python train.py --n_layer=26 --norm_place="pre" --init_std_up=0.0218 --lr_mult_o=1.5 --train_tokens=101300000
Each number is 128 + 32 x the weight over its row's rms, rounded and kept within 0 to 255. Layers, rows and columns count from 0. The size above them is the row's rms in percent of the matrix's.

# layer 7 MLP down (transposed), 384x128, rms 0.138, rows 53-105, columns 64-127
size [106 117 101 106 119 102 110  96  93 102  90 113  94 126  88  82 109  96  98  99  91  89 115 106 100  87 107  94 118  94  95 119  91  98  99 123  94 119 104  98  90  84  93 112  98  94 104 100 106 105 103  95 101]
[[153 121 115 131  93 127  70 160 136 109 159  96 160  94 120 163 137 109 165 178 138  85  86 133 120 146 108  89 115 144 136 121 100 149 140 148 145 134  99 158 187 108  94 121 142  79  71 191 104 114 113 140 135 145 155  36  94 110 133  86  79 221 100 183]
 [126 156 114 115 145 186 124 167 125 115 129  78 166 125 145 165 172 143 113 141 140 111 117 167 161 125  95 108  84  82 168 119 147 111 149 193 125 165 122 130 157 146 155 135 193 137 123 135 190  82 130 137 153 127 137  38 174 125  94 101 157 124 140 156]
 [ 95 172 154 132  80 118 139 153 133  86 113 133 129 141 100  75 137 149 166 111 116 158 109 129 132 126 170 124 166 143  89 132  96 157 108 120 113 142 119 143 115 164  54 156 109 133 152 190  69 108 175 130 152 216 125 126 192 114  70 151  78 120 120 103]
 [109 147  99 155 102 125 158 131 113 156 118 148 122 183 144 181 134 102 173 189  68 116 118 115 100 135 133 170 155 149 102 152 141  84  67 113 165 124 133 201 122 154 126  73 137 120  92 165 181  74  89 106 136 118 132 184 110 199 190 124 157 108  92 112]
 [156 141 118 109  84 163 136 160 125 122  72 108  87 101 141 104 141 171  90 132  79 128  88 165 117 125 133 110 118  87 109 113 162  59  81 120 135 152 124 144 110 121 133 138 133 117 174 193 161 171 140 195 155 124 127 126 138 127 152  72  48 115 130 123]
 [121 139 101  84  70 140 158  81 136 127 148 109 124 132 129 134  97 130  77 167  82 153 148 158 118 102 145  97 130 138 133 117 158 114 170  66 175 169  96 104 126 133  71 112 130 106 178 159  95  92 103 156 136 150 114 111 156 162 164 124 177 169 133 147]
 [166 102  67 143 119  93 159 191 181 121 111  88  93 110 138 113 127 138 130 144 176  94 126 139 134  93  97 140 166 185 130 155 136  99 145 100 132 126 138 157 151 151 141 137 121 111 159 124 200 127 139  71 171 106 103  48 136  80 130 171 147  79 133 113]
 [149 159 138 151  81 165  88 140 149  84  40 170  93  86  56 164 155 126 105 123  59 136 133 141 133 145 125 112 106 107 149 123 136 143 170 115 123 167 137 113 150 145 111 116 131 126 126 147 106 151  82 119 144 109 156 152 125 128 153 147  96 159  87 132]
 [ 24 131 169 151  82 148 169 112 172 145 120  92 155  71 106 203 142 141 118 108 154  92 130 135  98 143 119 141  84 134 147 117 150 124 127  87  78 131  75  63  94 160 123 120  88 143 145 122 122 141 177 135  99  96 101 120 179 208 120 161 134  72 107 148]
 [ 68 157 112 116 144  94 100 180 162 140 151 106 195 167 123 113  79 120  70  87 131 124  94  64 131 104 147 121 148 138 132 115 104 124  90 123  91 131 141 163  73 118 156  88 139 131 147 153  58 106 170 205 112 120 194 127  93 132 102  96 147 111 163  60]
 [108  70 162 107  88 145 176 164  93 104 108 129 180 102 103 119 149 169 133 128  92 174 147 173  57 143 176  79 127 172 137 114 127 154 137 161 122 165 112 125 174 154 112 153 113 131  85  79 116  58  76  98  47  70  88 160  79  89 167 122  95 143  74 158]
 [166 152 136 182 101 119 155 193 109 114 157 144 157 133 121 108 173 128 202 127 128  66 195 110 108 135 160 111 127  48 128 119 121 172 115 100 177 184  87  91 112 132 116 109 150 130 136 156 123 148 159 126  98 125 108 136 144 183 153 134  80 116  94  73]
 [145 119 121  97 158 137 101 128 127 146 115 120 144  96 158 128 197 141 152 144 110 123 146  77 164 112 148 130 169  49 113 152  94 129 116 145 130 209 134 135 151 125 141 116 109 139 107 120 168 179  76 109 169  95 166 105 177 109 131 159 117 123 133 158]
 [ 88  98  93 123 150 172 194 168 114 129 105 141 119  90 124 145 111  71 206  70 113 138  92 149 115 151  53 122 113 184  99 119 146 159 152 181 101 135 166 163 152  92 119  92 155  97  80 173  80 157 119  81 136 109 156 156 151 134 144 128 109 110 119  73]
 [ 99 145 146 103 151 110 137 136  91 194 155 161 105  71  60 141 121 156 134 112 151 104 160 102 119 122  99 180 116 143 143 214  89 180 179 143 169 127 127 166 124 137 177  70 135 122  96 136 107 132 152 102 183 159  71 123 180 162 106 132 184 106 144 153]
 [147 126  66 144  88 138 130 129 132 135 160 117 167 114 141 147  67 127 141 175 127 197 128  85 109  77 153  97 111 127  85 123  53 203 146 101 135 133 100 158 162 125  87 177 127 174 154 108 130  51  68  94 191 114  91 111 102 136 109  91 162 137 117  85]
 [203 143 147 133 175 151 113  81 122 175  84 132 146 171  96 111  82 105 139 152  98 140  83 144  99 156 165 187 154  83  98  95 137 111  62 124 119  91 127 168 101 129 160 178 106  78 105 172 154  76 153  94 172  96 113 154 172 105  58 129  99 165  85 144]
 [159 131 165  95 131 153 151 133 191 102 143 162  35  85 143 121 130  92  85 106 122 130 165 144 184 159 171  85  68 143 220 135  90 116 144 116 163 178 119  83 128  99 187 106 124 137  98  80  87 173 122 157  74 104  80  91 108  46 123 147 141 104 103 117]
 [158 130 167  91 125 141  86 144 115 149 102  98 124 142  89 145 122  61 104 128 112 180 137 129 112 185 168 121 123 156 154 109 206 101  60 156 151 117 154  66 151 125  88 135  88 209  95 129 110  93 150  71  95 142  97 105 103 135  85 106  76  83 113 133]
 [146 146 140 121 101 170 142 122 164 153 136 148  80 133  86 131  64  89 134 118 123 102 121 152 172 144 119 120 148  87 106 177 118  82 117 182 145 115 140 120 123  61 131 102 131 153  99 153 133 112  72 146 137 131 167 108 146  95 163 138 137 123 103 119]
 [163 217  99 193 139  90  86 117 162 107 128 142 171 132 126 151  74 134 119 105 134 109 136 129 155 147 141 144 157  73 159  87 162  73  89 117 176 143 129 101  86 134 174  99  78 151 125 117 104 132 139  87 160 112 140  94 125  94 137 164 186 117  88 136]
 [115 155 113 128 122 103  86 152 134 170 158 135  76 143 147 167 145 141 179 155 135 126 102 164 167 139 166  65 100 132 103 118 143 144 106 163 203 114 184 127  58  78  99 125 131 161  86  73 103 148  87  61 110 103 133 166  66  81 113 136 103 105 164  94]
 [116 133 121 157 176 161 120 174 152 136 101 165 130 122  84  80 121 178 132  78  96  45 132 141 187 136 103 132 103 128 145 193 146 144 141 163  80 123 131 119 173 122 128 176 114 118 126 108 141 161 149 155 110 110 169 175 180 114 159  80 142 154 170 119]
 [ 95 160 102 137 147 118  89 131 125 147 146 148 134 172  81 171  75 104  75 114 129 120  85 136 127 148 125 142 142 168 107 141 134 121 143 138 126 148 134 118 100 185 167 124 151 142 143 105  85 189  90 142 134 184  99 151  71 142  99  78 149 121 157 103]
 [ 90 119 117 125 135 105 118  89  96 120 164 100  79 143  97 160 192 170 125  81 125 120 117 121 157 111 175 154 122 124  97  42 108 130 167  83 125 139 106 170 206 168 158 132  82 163 127 134 159  94 179 148 132  89  78 167 209 146 132 120 153 156 111  98]
 [167 154 127 186  81 122 135 159 123 100 149 154 118 122 101 110 140 190  87 133 168 131 124 133 179 133 122 127  87 110  94  95 139  60 179 113 152 146 156 138 158  82 137 130  49 108  89  54 107 101  63 122 110 121  96 125  71 138  87 159 129 114 155 165]
 [ 79 145 104 106 176 124 127 152 144 145 119 178 120 118 149 161 174 200 136 107 124 154 144 101 137 129  77  84 164 187 102 141 128 151 145 187 139 157 181  93 186 150 115 121 123 134  97 115 158 155 121 177 101 182  90  90 128  92 103 109 181 118 112 137]
 [179 117 112 202 157 106  93 159 129 112  92  93 126 139 104 154  60 135 151 180 105 151 165 155 133 112 102 190 138 134 152 164 150 202 158 160 188 118 168 142 125 127 153 131 156 144 176  89  71 153 107  86 125  76 130 152  81 152  63 102 152 141 136  98]
 [128 139 109  65 197  93 102 121 141 110  58 170 120 160 102 137 173 129 110 180 106 186 138 188 142 116 137 165  86 107 163 118 117  64  90 162 152 164 177 108 117 147 132 157 116 125 183  95  88 151 170 106 158  84 114 142 138 107  82  93 135  50 134 151]
 [126 127  87 127 135 141 157 146 121  92  72 109 152 104 130 132  99 126  80  76 131  81 103 104 131 104 119 144 134 159 117  91 158 126  88  96  77 120 106 161 113 103 120 125 137 160 142 141 136 114 178 159 149 106 193 121  81 171 112 118 164 161 110 103]
 [120 167 112 136 149 125 147 154 149  76  77 111 138 136  59 144 135 160 181 164  78 139 116 105 120 127  82  71  97 167 163 136 173 109 180 149 113  92 144 122 188 120 108  51 139  99 161 146  93 101  88  78 175 128 173 157 145  53 152 148 166 180 139 113]
 [120 143 141 131 178 136 103 109 139 118 104 204  88 106 100 104 165 197 110  95 128 174 140 153 136 102 109  91  95 158 161 120  85 149 113 148 132 117 109 131  17 117 118  69  64 215 115 143 120  95 100 146 118 159 128  93 123 189 141 133 124 129 154 157]
 [123 132 115 153  72 108 126 129 161 107 123 104 103 135 144 213  93 103 140 154  96 175 115 121 107 123 123 153 105 122 116  79 167 167  61  79 142 177  88 114 126 107 139 123 124  88 106 156 134 127 172 123 140 184  96 130 140 147  86 121 155 115  58 146]
 [ 95  94 228 159  81  96 138 140 154 164 138 157 152 153 121 170 154  93 154 135 120 116 158 185 109 147 117 127 145  98 135 130 150 146 113 149 151 172 121 144 131 101  61 165 132 101 119 114 127  97  92 144 160 149 123 144 144 130 164 101 186  69  70 147]
 [140  80 154 117 177  93 156 120 124 140 110  70 142 108 181 112  98 138 140 111 150 103 132 148 155 146 108 143 185 132 154 111 155 163 113  92 132 113  98  75 125 102 115 125 141 132 154 198  65 169  55 101 118 143 101 183 168  96 140 177 178 163  86 145]
 [199 148 111 102 101  67 140 131 164 140 106  84  97 129 148 119 126 110 111 127  78 174  85 144 126  35 128 122 135 162 128 134 102 100 108 104 150 163 119 107  92 175 148 146 128 132 161 111 151 143 131 140  68 174 146 161 145 109 121  90 198  85 152  77]
 [132 117 129 176 180 188  96 118  97 132 184 121 104 141  76 109 165 152  91 135 122  93 206 118 143 129 135 140 142  67 154 139 100 134 172 144  79 173 136  98 141 110 159  82 157 112  75 152 116 154 104 184 179  98 143 128 127 128 162 190 132 128 128  45]
 [ 79 128  76 150 137 169  92 132 130 122 178 202 130 136 150 125 131 128  79 103  61 109 135 166 138 125 153 139 162 166  97  98 135 116 186 130 133 151 139 119 106 149  96 158  89 107 104 167 120 139 111 113 107 132  58 157 150  63  71 149 133 113  98 189]
 [146  74 113  68  86  77  77 127  89 119 155 130 153 153 146  86 168 164  99 119 115 116 119 134 148 138 140 128 125 126 130 155 128 117 130 104  67 121 139  46  50 112 115 155 123 130  92 143  39 118 138 167 167 160 168 149 156 113  91 112 114 119 143  95]
 [ 75 169 188 106 154 171 154  95  82 140 193 169 181 159 133 102 125 104 132 134  83  81 170 126 107 126 124 101  88 179 172 109 148 132 167 122  98 143 127 145 131 140 111 132 128 144  74 149 167 107  72 144 132 134 137 151 174 143 128 177 162 135 135 114]
 [114 120 157 161  98  53  77  99 165 138 123 146 109 123 124  76 108 187  89 125 171 125 129  95 153 157  85 190 101 136 154  72 154 133 139 125 148 134 139 108 123 104 114 141  81  67 163  61 131 160 175 171 128  90 180 107 151  72 135 184 145 136 182 159]
 [140 101 125 108 181 139  82 213 157 191 146 196  89 127 145 145 147 135 153 176 127  92 115  72  62 100  97 138  84 105 134 136 152 140 105 112  88 144  88 165 146 152  84  85 125 165 180  96 173 133 138  85 121 123 135  53 138 149  97 183  74 131  96 134]
 [140  68 145 117  89 121 141  97 132 136 139 166 133 126 132 111  94 139 149 153 123 154 127 107 123 151  80 127 121  96 113 107  85 178 104 138 135  84 139 112 151 130 108 110 107 157  89 146 134 232 116 101 113 158 135 136 144  93  40 108  62 168 114  87]
 [107  98 117 101 104  97  91 164 131 164 130 157 135 130 123 201 144 120 130 166  98 121  88 117  98 144  85 143 140 130 115 147 166 127  85 124 153 113 139 161 161 111 119  91 137  89 120 124 108 135 191 157 101 102 208 189  86 161 168 109 159 161 145  58]
 [130 118 118 118 104 111  72 142  93  75  86 141 129 218 144 129 117 114  71 168  67 130 146 184 142 160 113 119 141  96 132  76 156  67 162 106  96 133 144 126 153 102  96 197 129 184 149 146 141 147 135  61 133 121 132 143 112 146 105 136 137 136 126 103]
 [143  82 171 113 131 121 149 180 147 115 157 159 118 118 110 115 100 106 169  53 162  61 151 159 102 128 173  90 136 151 200 144 114 117 156 159  94 118 133 156  98 138  91 119 141 152 101  82 114 124 176  99  91 103 161  82 159 171  98 154 134 153  98 126]
 [165 101 199  95 114 133 133 111 165  77 113 102  95  73 131 122 104 150 101  79 121  97 107 156 138 125 114 140 123  93  70 107 117 126 143 134 180 137 159  78 172 102 138 113 152 161 124 187 146 112 113 130 164  60 132 103 181 112 152 124 118 175 148 105]
 [172 141 131 122 121  93 134 176 117 159 125 148 179 138  97 135 115 139  93 116 100 101 152  81 128  80 168 230 188 152  95 150 122  97  82 204 118 170 110 140 170 158  84 159 112 113 136  99 123 143 119  93 119 139 173  97 200 135  98 120 131 119 117 167]
 [116 123 144 152 107  89 153  74 120 156 176 118 130 113 113 156 146 129 154  69 107 169 116 160 144 147  97 116 125 115 137  52 103 142 135 121 111 119  63 146 129 125  93 151 187 122 130  53 142 108 173 144 108 150 137 140  65 159  55 167 131 195 150 192]
 [104 151 146  68 137 118 136 199 186 123 191  90 100 155 154 141 139  75 117 112 112 115 178 195 193 141 114  74 170 208 180  98 153 174 106 116  83 143  79  90 168 106 179 175  95 133 114 116 139 102 133 163 114 124 126 141 168 116  82 130 119  98 137 151]
 [163 148  87  92 114 170 138 137 150 102  94 201 141 103 158 129 167 173 112 148 105 122 115 155  91 143 147 129  63 115 188 145  63  98 141 126 122  71  77  98 144  98  80 108 148  98  93 154  93 115 124 139 100 151 159 134 204 168 144 148  82  96 165 132]
 [147  50 170 149 132 154 114 108 112 139 182 158 129 120 148 142 194  99 192 105  80 134 114  88 218 155 147 181 116 123 153 116 156 127 133 164 169  99 146 122 229 109 151 146 134 138 137 130 147  89 114 168  97 117 217  82 113  95 169  96 145 100  61 135]
 [109 170 103 104 105 170 141 125 110  92 114 134 127  61 154 166 126 106 201 117 140 113  76 125  76 147 147 151 108 153 158 114 105 167 113 167 117 118 101  94 168 103 113 187  95 101  95 186 130 208 174 118  26 103 151 122 102 133 138 188 110 124 138 135]]
# layer 7 MLP up, 384x128, rms 0.155, rows 54-105, columns 64-127
size [117  98 102 118 110 110  92  95 101  92 113  99 110  90  86 113  98  88 102  94 101 130 107  97  88 108  95 113  87 107 111  93  97  96 111  95 117 103  99  92  80  85 107 101  96 111 113 104 100 104 100 102]
[[159 140 226  96  92 123 139 170  88 140 149 126 221 162 174 153 140  93 142 106 136 100 153 112  93 135 163 111 164 114 121 177 114 165 143 101  94  77 141 122 122  70 158 101  91 131 109 123 134 204 114 123  84  99 138  83 108 129 113 162 132 147 130 161]
 [124 128 157 155 125 151  86 132 130 165 189 136  76 127 127 102 100 148  75 108 152 122 109 128  60 141 145 204 131 129 141 162 110 164 192  97  96  84 145 110 103 135 144 133 142 125 156 159 104 178 113 209 152 147 138 185  79 154 156 131 130 110 117 180]
 [109 140 136 162 104 183  98  82 148 115 143 183 111 156  96  81 124 104  70 159 155 117 114 144 142 125 165  76 162  49 130 133  84 124 119 141  91 121  72  79 144 125 113  71  66 160 127 152 175 168 123  82  99 115 131 102 117 128  98 167 117 113 157 129]
 [144 132 132 147 160 128 130 176 183 161 151 133  63 141 179  70  87  79 116 137 114 131 135 147  67 129 160 160 152 141  77 135 110 109 139 117 166 149 140 145 111 137 134 176 137 107 160 117 148  71  28 117  98 112  59 154 115 138 161 150 110 100 111 113]
 [145  89 165 134 154 102 132 122 140 122 108  94 118 117 141 178 132  48 122 147 106 132  70 136  97 127 129  94 190 155 169 156 158 113 115 125 125 142  85 140  73  97  52 165 146 164 118 184 142 116 200 123 130 146 112 146  77  85 138 179 134 150 119 105]
 [107 145  87 160  85 112 108  76 114 123 139 112 110 151 105 134 116 137 128  97 173 132 106 117 161 182 134 130 137 161 120 152 116  76 170  77 133  88  98 123 110 158 132 150 117 128 126 133 112 101 161 135 155 165 123  99  60 156 107 128  87  69 175 130]
 [154 102 138 119  98 146  63 127 121 122  73 156 136 140 145 126 161 134 111 104 170 163 133 102  98 119 104  74  93 119 130 150  80 102 146 152 140 152 132  70 108 181 118 108  86 110  67 144 181 116 164 165 188 152  85  56 108 153 128 148 213 131 113 100]
 [118 164 115 106 116 109 176 139 106 104 101 127 106  86 150 217  88  77 135 181 141 111 128 137  84 136 132 182 142 128 122 135  77 154  97 123 106 192 155 142 112 119  91 156 121 159 180 182 137  87 174  82 186  78 114 138 132 181 141 138 134 109 175 136]
 [115 114 144 140 186 156 145 170 117 120 144 119 140 171 128 137  91 186 118  74 132 185 131  92 163 154 225 184 133 120 123 102 125 121 149 155 150 202  92 114 106 168 159 109 120 166 156 146 107 119 108 113 133 155 172 172 143 113  99 211 150 134 136  89]
 [118 170 172 126 103 108 150  86 145 134 156 137 110 170 198  28  85  98 101 122 133  93 124 151  97 107  86 152 133 122 125 144 137  99 158 171 101  96 159  90 113 113 132 155 185  98 155 139 115 157 100 106 106 172 142 157 188 174 164 146  53 144 142  91]
 [135 130 110 114 146 136 175 194 170 155 121 123 144 173  79 128  90 164 144 124 120  94  52  72 111 135 112 172  98 117 134 158 158 127 128  91 202 147 131 125 108 104 127 120 143  89 132  46 127 170 117 110 138 175  89 166  72 187 135 103 170 136 152 110]
 [117  88 150 112  81 133 143 121 124 140 110 132 144 170 190  65 130  72 121 146  87 171 170 142 159 133 175 124 133  88 184  17 119 149 183 129 108 149 134 151 123  93 119 135  98 132 144  69  75 107 164  90 135 108  79 159 157 104  86 107 124 161 109 131]
 [ 86  61 142 172 200 122 121 120 165 105 203 148 123 104 144 124 138  70 171 120  86 136  89 150 136 164  74 118 123 102  91  63  81  93 152 117 103 137 138 135 128 128 165  88 153 133 146 167 106 166 137  91  91 113 127 133 115 105 144 131 119 173 108  59]
 [142 105  88 126  54 134 115 125 123  73 151 128 165  61 110 140 141 197 169  87  87 146 122 138 105 119 189 178 177 142 136 115 112 123 153 131 178 185 112 178 153 120 108 135  93 176 146 120 148 161  55 185 158 170 116 117  84 157 158 155 131 105 176 143]
 [161 107 117 154 183 134 122 154 126  16 107 126 163 116 132  75 106  96 153 112 210 142 201 187  86  74 120 160  98 103  86 132  90 147 159 182 135 143 171 167 152  93 149 153 168  94 133 158 121 125 140 132  93 166 170  86 169 183 140 110  93  90 142 133]
 [170 136  89 220 104 101 107 190 167 116 115 131 214 166 172 144  97 146 122 147  96 155  97 195 117 127 104 159 118 136 119 109 133 140 147 120 113  65 170 134  98  77 149 138 179  95 116 118 118 106 103 121 134 138 147 122 162 113 154 110 152 164 123 130]
 [121 122 102 212 114 150 130 137 118 136 182 174 113 149 136 109 126 109 125 169 116  92 117 155 124  97  89 130 108 120  71 177 176 169 109 130 163  41  92 112 168 127 116 154 113 114 124 159 170 118 183 114 158 154  86 175 136 186 188 105  87 132 121 149]
 [ 57 112 155 141 173 115 125  67 147 100 148 168 146  96 158 102 121 140 106  91  82  96 124 113  82 103 155 168 105  79 182 120 180 115 156  99 104  93 163 140  96  92 168 179 147  87 129 133  82 100 133 132 121 106  87 133 163 118  47 114 122 131 130 156]
 [127 100 124 128  69 116 161 172  81 105 164 112 147 118 138 131  67 126 120 134 185 162 107 123 134 135 131 140 168 142 147 184 156 152 155 138 140 123 157 103 170 171  79 123 209 183 190 156 109 136 147 152  77 110 104 181  93 110  76 143 177 170 101 127]
 [ 96 111 145 123 143  84  88 130 115 152 104 144  89  64 135  83 157  92 121 152 123  73 150 139 122  95 149 167  95 107 122 153 110 150 182 102 158 190 146 115  90 135 104 112 136  77  88 151  99 118 148  99 138 108 144 140 136 143 152 126 100  84 141 112]
 [ 91 171  79 161  96 134 134  85 103  60 102 126 149 160 146 113 140  91 143 177  83 164 152 130 182 138 118 106 122 132 141 116 139  87 114 123 154 163 188 115 153 106 116 104 135 115 140 178 137 167 134 157 135  96 100 198  86 165 155  93 144 159 123 160]
 [158 143 105 138 157 103 153 217 115  82  74  76 129 118 147 160 129 131 156  99 101  99  72  89 122 176  95 160 129 167 100 131 116 163  68 100 161  91 138 142 165 135 121 126 123  48 107 153 165 135 177 160 186 144  96 127 150 128 153 150 171 136 152 167]
 [152 109 134 124 107 115 181  75 151 110 138 104  77 108 181 144 173 130 144 148 117  82 136 136 121  74 146 132 148  78 159 153  77 136 128 114 114 151 134 148  86 130 155 140 128  82 134  96 179 154 161 127  86 132 170 131 112 153 156 173 117 107 114  95]
 [139 162 107  85 126 135 167 182 162 162 176  90 124 113 111 171 141  82 112 149  42 124 115 146 157 139  70 103 134 102 119 152 135 162  87 177 108 155 102 191 137 135 117 110 117 103  64 136 149 104 160 113 144 119 137 184 131 168 122 121 215 132 169 103]
 [ 69 151 108 166 170 148 122 110  90 112 145  86  80 198 116 109 105 155  99 153 144 143  77 146 183 150 117 117 128 119 104 153  90 124 191 137 122 161 195 123 143 160 139 176 163 178  94 127 140  91 122 173 148  95 136 209 126 176 122 128 106 124 123 156]
 [136 158  83 112 155 177 167 113 132  77 136 138 130  54 150 101 111 137 147 110 105 128 152 119 128 150 130 127 165 196 185  85 182  94 136  81 168  31 135 140 113 126 114 148 159  73 135 131 140 156 139 141  87 170 163 116 149 106 195 163 134 142 105 165]
 [151  96 124  81 104 126 136 155 117 118 172 176 148 155 114 154 125 126 156 146  52 127 160 137  85 109 107 143 171  70 156  73  82 184 137  91 202 118 141 138 143 174  93 120 122 145 144 151 127 120 203 134 103 193  88 166 131 152  96 128 144 158 129 142]
 [179 134 135 168 103 152 131 197 106 169 114 125 125 154 174  76 106 147 110 102  95  87 106 118 128 117 139 126 141 127 162  40 125 131 124  79  89 141 148 106 100  79 173 148 105 117  67 143 130 154 107 100 139  94 115 116 120  92  97 112 114 116  84 144]
 [115 150 210  93 131 154 163 115 186 173 129 133 112 133 114  98 143  93 139 124 137 151 111 121 183 173 141 173 134  98 183 200 128 115 130 129 124 103 133 138  78 109 135 109 186 128 126 169 113 134 168 135  33 135 132 136 121 160 130 150 110 152 108 124]
 [138 175 117  51 166 172 135 136  70  60 131 110 159  98  50 132 182  99 127 151 113 159 151 115 145 184 200 126  95 147 116 127 128 151 123 110 104 146 136 147 138 136  63 126  90 128  90  57 156  88 121 104 153 159 112 133  97 126 165 177 164  87  81 103]
 [117 119 133  98 157 132 130  86 158 129 137 173 110  56 124 154 184  98 107 154 163  75  66 136 165 158 152 119 157 146  90 168 165 136  85 165 102 117 110 127  44 143 154 159 116 159 101 177  95 128 124 136  92 126 142  87 171  81 165 118 104 160 101  91]
 [166 141 136 156 144 205 128 139 176 124 170 168 120 102 101  82  74 111 131 132 158  99 173 169 102 185 179 158 136  91 144 128  73 149 139 134 108 133 121 117 178 113 187 165 147  71 142 161 132 125 119 140 151  48 112 169 191 108 117 147 112 183 121 136]
 [116  94 102  94 125 115 134 119 114  12 128 116 161 162 159 191 158 104 151 165 163 187 104 169 170 156 142 133 130  89 183 181 121 118 127 197 136 149 104 163 114 140  98 151 113 126 143  46 169 122  56 179 108  83 131 116 106  98 149 180 156 130 114 119]
 [101 157 111  87 138 208 123 137  94 117 168 155  66 184 126 148  90 120  85 116 121  95 112 117  80 111 174  85 141 106  92 140  87 130 126 112  97 112 185  94 127 110 167 157 108 160 111 173  96 120 154 101  94 142 121 133  83 163 104  71 148 173 143 129]
 [ 84  99  75  76 156 115 196 106 108 117 109 128 178  88 154 165 109 108  89 129 152 162 155 122 146 129 172 175  84  70 132 123 145 102 183  94 151 155 127 138 126 109 171 134 161  88  70 130 176 164 168 124 150 111 117  78 156 167 150 159 134  64 127 116]
 [ 96 129  81 123 135 159 150  60 102 132 202 121 116 140 111 110 137 130  95 100 120  89 180 133 169 121 137  95  86 139 110  93 135 145 210 134 139 138 132  60 162 143 146 110  93 185 188 211 127 132 130 100 124  83 146  66 119  72 129 169 104 155 137  47]
 [135 100  99 117 156 135  91 147 163 103 121 159 133  71 176 101 154 117 107  96 170 160 124 142 138 183 152 165 178 167 132  47  87 146  91 123 147 109 109 141  93 141 120  90  81 114  64 129 131 132  83 199 161 186  89  57  79 109  56 143 141  79 140 162]
 [ 65  89 120 128 120 137 127 130 136 124 153 195 135  87 108 160 133 118 125  96 165  42 108 138 101  97 158 179 105 130 102 166 166 132 139 103 163 100 167 107  97 160 182 127 135 114 104 160 126 148 165  91 133 123 148 103 103 176 162 118 163 145 145 134]
 [152 140  85 103 115  91 117 155 119 156 139 100 115 120 150 127 180 104 110 144 102 192 132 135 118 114 112 106  75 132 142  98 136 159 155 157 161 103 136  98  76 117 125  83 104  92  76 184 194 156 126 153 135 132 180 106 132 175 164 132 101 139 153 142]
 [166  93 124 135 119 214  93 103 160 122 150 115 153 150 112 125  86  96 104  67 161 103 132 112 184 169 126 132  94 132 117 123 118 115  51 178 149 147  84 110 123 125 155 158 169 152  67 117 145 150 146 143 138 137 149 102 119 120 148 114 124 147 136 159]
 [ 58 195 103 105 204 108 130  58  92  86  91 127 142 120 137 171 170 171 147 106 126 155 133 154 155 114 118 133  96  92 127  71 183 143 152  50 113 100 155  94 124 123 145 173 113 136 123  73  67 136 124 181  66 138 167 126 117 156 134 110  71 138 158 142]
 [ 85 131 112 183 105  98 114 100 120  99 127 184 101 123  99 147 202 156 186 119 128 137 131 127 127 159 115 160 134 119  83  82 144 143  62 110 164 148 173 109 143 105 175 171 124  90 169 113 175 129 114 120 172 131  92 109 130 182 126  75 150 100 140 100]
 [ 99 143 128  96 123 110 102 138 117 114 124  89 158 117 164 119 145 176 135 175  74 148 147 157  97 121 144 159 161 121 121  91 140 182  78 115 129 130 155 101  51 110 166 103 134 127 137  97 109 153 155 160  82 132  86  63 140 137  66 149 135 127 105 108]
 [137 131 183 116  92 158  98 122 102  98  71  52 188 148 129 122 149 130 127  91 146 121 174  83 115 109  59 115 118 123 145  62 152 114  62  82 125 110 157 132 129  73 152 147 134  74 118 191 190 115  88  91 201 139 116  67 109 118 122 109 207 119 108 144]
 [ 14 115 136 164 116  98 122 142 154 161 115 142 135 150 126 116 183 140 120  88  71  73  70 169 118 125 114 133 139 126 162 166 150 108 120  62 136 116 168 112 149 112 136 180 156 133 116  88  79 180 139 146  84 101 142 145 112 173  90 121 136 110 164 174]
 [139 151 133 142 161 175 159 109 118 125 170  88 116 157  93  82 124 144 135 123 137  87 118 119 107 136 165 165  68 138 103 138 155  52 145  86 149 119 151  67 182 112 166 110 134 106 119 135 119 161 146 128 146 159 133 161 138 131 114 131 125 148 212 136]
 [131 149 125 130 155 152 165 169 138 109 197  78 150  79 154 144 130 168 113  86 165  97 143  42  85 164 105 148 152 207 102 104 145 166 125 163 129 138 122 152 166  80 153 128  73 128 106 134 160 103 120 152 109 165 185 131 140 145  76 122 150  66 111  98]
 [147  64  74 125 161 162 136 104 169  81 108 103 119 207  95  89 140 121 144  91 105 114 118 161 113 165 159 152 168 163 149 131 131  89 145 136 161  57 113 152 153 114 110 170 122 129 133 100  38 117 124 118 109 159 104 178 146 116 117 180 133 183 132 162]
 [116  90  73  70  86 100 119 127 133 103 113  93 130 168 190 108 178  72 112  64 142 186 144 186 102 112 131 189 174 116 183 135 101 176 118 110 155 143 121  81 143 154 187  83 119 122 101 142 143 124 179 134 155 152 169 153 130 147 144 168 157  92 122 145]
 [127  98 154 109 167 127 122 160 112 106 138 121 160  52 169 119 101 131 118 123 127 186  93 100 123 139  93  68 121 134 138 140  83 127 113 123 185  98  98 150 152  97 105  55 132  66 177  83 166 148 129 146  65 128 147 161 126 179 182 153 117 118  93 165]
 [130  90 127 174 122 144  80 159 130 126 193 139 128 100 133 105 127  96 174  97  81 138 111 109  98 127  86 111 163 162 141 127 131 116 134  39 124 152  72 145 140 139 147 107 175 110 159 157 163 128 107 131 157  82 115 109 102 147  93 143 140 132  86  98]
 [125 114 112 167 105 143  86 133  88 137 177 118 101 162  81 126 157  76 162 120 161 147  95  91 116 147  59 154  88 149 157 150 134 160  81 147 123  92 107 130 143 162 129 167 176 144 125 167 115 174 155  70 141  92 123 128 153  87 149 169 113  99  99 127]]